Part of a small language model's weights.
Architecture: RMSNorm before each block, rotary positions, no biases in attention or MLP, untied embeddings, normalized queries and keys.
Training: a variant of Adam for these matrices, 216M tokens, 6605 steps.
Each number is 128 + 32 x the weight over the matrix's rms, rounded and kept within 0 to 255. Layers, rows and columns count from 0. Numbers have three digits each.

# up: layer 3 MLP up, 320x128, rms 0.156, rows 190-206, columns 0-127
# down: layer 3 MLP down (transposed), 320x128, rms 0.156, rows 190-205, columns 0-127
# gate: layer 3 MLP gate, 320x128, rms 0.169, rows 191-206, columns 0-127
up190:112140081089105121152091089156075103132108057115062158129123110147096119144146175161101131149124160149063162182112087123050149121063106069141177125094148137088192092178102117099109095160162173142099094131131117124131159114078110105061180111105160121141121157111061156156150175146124132111157145163132107116125126103098142057159132164106082149175162141049159193130105172173158095122093
down190:182134073139152111124160156138112106132128141193043118129104156134137107141149138159069146178131098164036132137114103167143149078125116170113135139119073162123193128152155163125147119153095160081124173124095086098175136121116121144110097092162114148221120135173194065095158149143076097105106115062118123107152100084121123155169125123138044108122097058111117162160115135125148087105071
gate191:095121130114213092080113159162139134123148129074116189141130156144117096113131131150145148142141140118162173112102121132088160113144113102182158142123130058084146058121119115126190038169099092153120173126099144091090128121090131095162182182051167133142080108120122146197123113155078087122132098106099114092151160114053126139157124135148077136146129109096085067123132112131127151199097
up191:110115120108125172197117149106083144133157100101111143123101083165107150137150213156100109237136144141138148078123102086111116165176108100208160111138133126110139121117136116109110123111074137109099135163144156183075143131106147153125105112118095150145116145104123111137141177147091086124151092168107118085108132106168110094086143112158162218120096162116077174103127109146190086123174
down191:100157096142074150130137133183130087130125098160142058152109129133085125121085126124119099175124069101124122177134153123160069098162180112066131103107133148106151116097169116108112137138134125089136075132118113121153149114138159187138099126200064125083125128186078153128147112079126140146087192078149209126080138139142175157135066177134209121099137154138116183123106124140135120039086
gate192:172175122116143182155129125124120146110100087139144137141116090099101144101095136095152087102110106135109122179141119130078090160134122187153112138135148131160154109169189111110190121109081163106104136178110062173126140130142119103154059091115090125122097093093159165137202111114107100137113136132079132114182153127107201135057097107106177153158104129172153161068090125111162122103157
up192:158115100121106163178101152111160071199121133141132090131083094127108147135103161144105099066080155105117111172134096143172137177161115097114125134118144179165120079208181116103193130159163230106105159181121100096130141130187136090096124126089134081144168147141156145129136126132135101143109072125132120102113167112123191123091094090091151069116124076103088126115106099190140145120136
down192:086150174085145084093149169155133096188124125140122136160083158103113130195136111143099109085110128131121112130127143165147131101155120147122136127175127121140112099148153157157145108143118143124094168216144094125139150146132145114154134106116155101168151115109125017104067091165129138119062113151069085116116136192101114106091084108094139116102116077110090163163115142108117057099100
gate193:128133155124104125096137102138089123108128148128119089079120093143158145164127109155092097202145139086137115094078118116113113082106145085150122069108198098152152150081102108153112107115110099112144107121153123070148114140149147124060155078149120103071149101147131127099098164145156093150123138147138126112106129130109107117150131156141130154148085122117119159153067149186165135167115
up193:136120100092159155122163133115168125095192147153211188093110104159050145152132119140144116149115143098103120111091102125112129095096117135154165125139064115133100091093100189145103118114089115120153156117084087097126176123084157124129111119089082128149129184090143099127128155079106154128175125124128153108149156099098121106103107107151163165139115098120167090129201181153103146077158
down193:123098142112193162102128167061136164143131133116143120150116166152124121092169185087110088167127068092117176105121120169190137142116144120144127150159104119206122094154137165092125143109126133165112123131094116146134148131187151087155134186126140133138129167171116168127091106101061119124096137121150115125111092102079122186121148134107184122088103134115087058134160156158135109163098
gate194:133164124109148137085133139110137111156133117113091137104166129075059133112162137070167151128147063137132133155111138101096155146091111053100098145131139137177186128131109162100086108118117161139093206141170157099088097133158138111169166167159117117077084165098127145118090061101191197149113188111127133145137152119120108186131118128065073155156170095104169163131166153143120106078176
up194:169078084076103138168219095076089157107066099161129083175130072104162103121075146141130104092126112103076155115175124122093148149140066091148123123107182126103120154165148110095122093114081144141203084087153048169103112186141080127130110122117152175121152152126121100147125148135100103173135078161122124123142106149175196121172112218123126163102081150159122136120132080138168150117141
down194:114060124132116124157176114117100166153076122145112136124158076134102143100151140158074085130094127100065090121147148133158060125117096165090095106134104109099106152152136118065150163178128121080179133165145097114128142126118135145079106142143152131115173194135134182121168178153124131174097082155130132118092148091180127096157158193138117161153043205104136144167153123160113139159080
gate195:116165128109136160077130129113159138083119088151173141121151127118119155107152136110160068084109130086168095143112161106091118122114125128105138143133130164129100150077098093143136083152100137109108164142161148083136158163075082133078125147169160118098058152112116148105149121146145090142154088119143128102088070147127077119119127071117106135100060121104123124133118085134137156206128
up195:137111061132133109116118177147134085157145124160131092147131080170139106123155120164170096094097073142121098163078127148166102125101159123118112164086120149125106154109161109107060101124144131092142127166071146128105123163104177128139159103140111145086113119147104115084136118122126171151155115129119134172100123132156087156094163059122203129121142157160142101088152113162112105110131
down195:111148105118122136157152120168155137156114203111099138146136117130157153123103124118127167108152236144125177095190103136125165104134092153136157107147148102192103118123152129175162113141142104118141106100148101140112091081168118123094107104061098096121132106148152107172163130116111126145133147116092168169156122127119121085156115145086049140091099184151125143119125125129171109128115
gate196:078144168120128171139137136156147144184078042080141121185106160127060155160162126092142130114107097168191116108150114145183151134150184134139116151131144077092097126125130105084108127137198096162135157117097121166132108114163152126146127142105124114089059122077143144128140063118105096136143141053108101148178140147102142158116144075146107098137079129151120085113125084138081115128118
up196:118162133097102120123128096078147096176106186104123134163121130156066118118115129091082089167148163084098121145180215109117171148147119124143038090195128119149112104094098126056107141141107077104087150116108139131147139066199118079119196144151147096063086129157135126150121143160159121181104128106160159125130088133152102136082100092142124106127120112089162087134178130140089120184138
down196:134157159098147147117102198158184136075092125162113151145106163148085111133116124149110103126133153125218135128126130141109126123120183158145146187126184130112189124163052146185122148111119140114135157156155068051069047164110168142171151173126102099124174104119101126137144061121091161129130148135151145180147107152141079080090099092098150133147142095152117146160157113156148098130085
gate197:114138117138139143126197158149113091103108088094114095170118157138140160122181141098132172116145095113166176104126109117118179226087089170132116158151104079140080115110066124142187104082155119122119137131146142196098156093173142170143137141171117187093087166126142189101137109144118184132142151117159188146177157177127082118112131137126141143118127153126158112154172149121102105144112
up197:104105157087133103129143117121163123099098123174114154094124138072175142111148137054125109082142105141125114166095120180152137109087133190121132087174131089086127163130179147127114089123112096067090153103123116148187092169139125135154090090104122103157061147098150105123154159097096083142138151070098087066115054094129177123100182132103120136124113142159108134149127150122131155140129
down197:090146161115130114101114124120150155106102136134106184119087100136161140157124082133134147160175168134130083133088182122134098117173172163099147173127176093180154139129157113111115104090175185121109095097100164089111135156117104104167117154153136135107127140084136177101150082171162144148196126057137186141114119142153158118145122148180103161179118150129169152100116178170143133161064
gate198:146122179116124124119151107089154101140099080149128183077161149053103137132085122165109149139100120112114140062141103120108140134103120180134078063095162073104113145108124124119145110140126131153071123166126126160124112086185112092126137132160127088141068139122127155064090148131119164094109152178124202152119178154141102122102075108089058155131147119103104106120178117092034098132171
up198:054149146136152131124167141188120114155129130165119156132133167114123102120135141154169155111137126152154117129092140125130133119199122127092093092045121135153140146024075095102138122156144090164127107104152092146166100091175117174119145085124129145183110080137144081131136109122122134165131164163156155129101074148095166120154118105136176166146112115174109150093188110141140140100200
down198:063107105137120132129114128149122139148158114135189154080129132149162121139152164144095093141119196108184139127141108123096132154190174163091146114083130138231111129091115115119109114131094138165109082144155090136144131116090146135179123129182106065173109107132132097078139090132135095130196117095149164178101109200058144161071132123122133181158146185105083127147197176167133127191095
gate199:092093075135140130164125087148146192126175039124125107086144116110104093088117146061079131158165140136133133135096090115110156156103174130176139102172124161117187082104180125110058149096153086146162107150091137130097107139163177053119166144122110155171065161081158173095146113042150161123141147090129095118134201118109113065141207129123090091166131170118131075151130113098106121173146
up199:129198124067057118119160149123126035158098089070156146123164162131177144122141097147117076101144148108175110119148139091124127101092177122100113179153142153155126105148113150130126125096084092182110150140108198139129109125163177125137142141162116099087124129117173111109093183124099107104043108164103130164120152087163102207115129187210128167133168073149130117194178147172128106083095
down199:112152098202118165160098073173162138111163139154104080114133109087133092185152206125118184134130110165149181119088111110083141116130134172137129144104137188184127099110199144157145079091169159065079140107104124133128180071139133122132164089142139134122123112105141134048130100121174173140143117138152164136107134089109196082085161111128097072137061151168089064155097060107148142111170
gate200:158154119150129105131097122163125165144173136164129109135174143121116156157165137137150052140129134129115167110133145154197168148153136174214094079118168083141131123101077174145115133143119114132081103144079093155151151160169113048087133094119147106097162155144131186111082126183156101132193154085152141113153128076038138087156177186148164113083103136077102147144056170143154129153204
up200:046136177133109145115197175111137171040088129191125094132116131147130158152128131186127159132131130095178141072146173096097118093117163097063179166126156127170087121180137110159097160115115140136129149095144059137155128179135105181074135183182132117088091129123168107206115125169151031115158082139150111101106159111161135131142137086097150077146100078103124163092174125122106150165166
down200:146105083149176161119080128112162102101134142119100147094150139155103095137137103103093096102205089124146172157079097147107135174219081109173112104131096137049138163088091138118125109173120163100041135214124122146137091122100123113144159042201097131099166139115136116100144131138073130124137121090153234132172140142071120126154112101117076153082076114124143141056116119109089142121079
gate201:149127137076095121085077208094132174208084170077086141140164114143144120119106126104123082129101105126113145102203130100079124145136157124144145098170115070097118165163078092140134106127128139111111133139112161124101159120136136151127100109124131135125142146121123152110090095172076111091130097078166178113142139150070147175109144095130156053074110137140162106143160064094124154152117
up201:168156139085120089085170154121191157131090154095121116139158088104161113140129149146147110146100129125159156126152145077095127057060118103168137094217100135139184134131083142130192128157117144127152183181110118115090142148109116195159146163155156148143139076099106105105134122134097068137160109143144147177119128168161117168146097144153085159110139117199114119144114101086183122137113
down201:126080134098109181137093092103073095165110095152110146172129104157147069118089098125130109092149184141108083163145146184121100173143156122120130116104115127088128082125127149134125120154122125147148080085125124116137094166151197171095131120128112134103134137106126034169092141144182138106105174137119169047127076106130125107093128120103161101127054147108151142099155166133142145131065
gate202:188162056062158161149120157118097147139135121119118149149143169107147142058112163196148124206120108119094125108122190083111162141104141079124084132113172092086151118066049113138117110117110108121171203177194182104108153072181102164060189098164120123227073083117049158076110118140120129079143095123088136099142127193152127095170123099148067093133170116144143134137115174148148083202129
up202:157149096112127108103146145104151155123109162127104150086087088141094096149126201121159073112152132098113132119123160175143167166128127116080068061063160093104149090106060156172119117140155101138162114176141045113116149128166089156089146124092215094136140069092100130135158118133163140097072171140131176113079090180087175144140143105112143124165137152135160146110136101202146067133213
down202:128072142109117065092151101124086162098093141133156145125104131118148173144171076160131161170111202122134110139085145139114154147136137156116158108059147102024167185139169098107152155117143168159142170136104166198108144112099136116103156132142140153206128129084079109060140091136154166089168143075129184158153131113200125139098166094107121102096119152089121140129159163126128124122048
gate203:131125134095135122181075115154077093114082109107151132097166182101126143132078062183088146184125140143122070113085105155097112095086148135087117121121101144159154140117158089128133146133065147163170210138129153082226162064127104161180083174125143075149110114131167111118108153125166113123105142171032227142114116130155082139088105120136077133117096080112114100106124151117130101138089
up203:150101131079088218161122120149163087092121149209147124097126193073177110113130131114183109126072134086117134172119141156101101141116200096130103117118122117138117095146145117182089076142127124141154216137147182181164147130106086168124104140170064151143174079128093088106196196129115124115149088167141167170108136080088119119147134091086109155066115083088118106098135187157139113127147
down203:135132100073107179100143138114182094148139131142150128176166117104147083110040114096201119141057126118133138175150167163142107175048170114127071089147092127104126060148129095179090111117129165117147159120130104137120195121053117153154129136126077140176161084134080072062196177139152148092125145156129153130119096101137097128133182144047117140088130150110151106127117131123096130133133
gate204:148124115148134127109129140213144123140138151144122129098164163133072150083097135101151152136161142169111145103134130105123160149122093025120124135131176130187133146115146126132080120166124161118141093135171082159118172171161098138035154111101166139106104180144110163163163149131148159173159145104116120145156137125157102104204156151166158143162107171121134080133134147168137103118116
up204:117093120155118098148098077198085131152122123148144166117123152170107074051085127107113102061114113093141136110146118171164161130093180145106106086047120132077180109113142156166122166096125119125115092117049156093165116120106127169126137159093104156138143089135127139142129153195120132145090100139133103099109165160072124144105116078115107102163100096156066104122101109114078133177111
down204:111153121136101148126183130124151112152195054097131141069123133107105181122150104163162152133177127147140146158087226150114088129159150141118152165097151114102120111093098039180056116136159126182154117140162172137122083108125125099108113091113172116096175139106120168123150096127105113176174148083088114131126122104127132088084176160146152122105137091116098136150121158122157134137175
gate205:133186120133144138100119096063106121124182130094121155144080148103144128153144160106162172104124098087109130119163109159162160147114151104146162077091152140099190115120156165086123096138129106160141117189142128121142076111127107102093135206092138114141142104079070130090166129106161114090120138204087145113138113100134133132090140134127083123137165070140115133107153116158152143088161
up205:141074148112166134113162116087124129143096096100127117097114132118089115114158109157115144135090095198109121115175090095114148145090144159113087148161198100150076190175174120149141146109116220178130141124126102117092138143139134117133118142066094110116096166163112110148086072147163157120132108140127131168172087162128088133072111077168169092109138145058151103066120134104163135082133
down205:189067152073182110080114150169148073144153077152134119112169093149117133148170134167149085146151022139113129150116124112111138094125136142130103119097079127042137171151108071126135140072081161157121135133114127101156204115136120116151105117119145080110103137121122122140076085184152180156112109090158139142119125140130131184108164148112132110151120157131139132126167132144155167132119
gate206:188158097130149173129169159103146114151111112119102175146135144130090171125180148152128153133085113145130121100090078119133100149101175171121134122079122078142080144215143117108103141175129143150127112126163132133090177129097070134080134109142077139211109147069167164164172116099089163145191106135089072163137141185153140072110158108125164102153124095163139103166107113131135080097146
up206:110062179144130150091101141127105106176156115162160099091194121138149108107186121159097077160137142128103155162148170079105154153156040079160064149150159135117119149143109100070093132120142098139099102140090146073131116089147181157148129124173141091106099154136137172138081155110107147144115150115138153109108178114121109105136171093169112109115181104072159094136094152071112170182117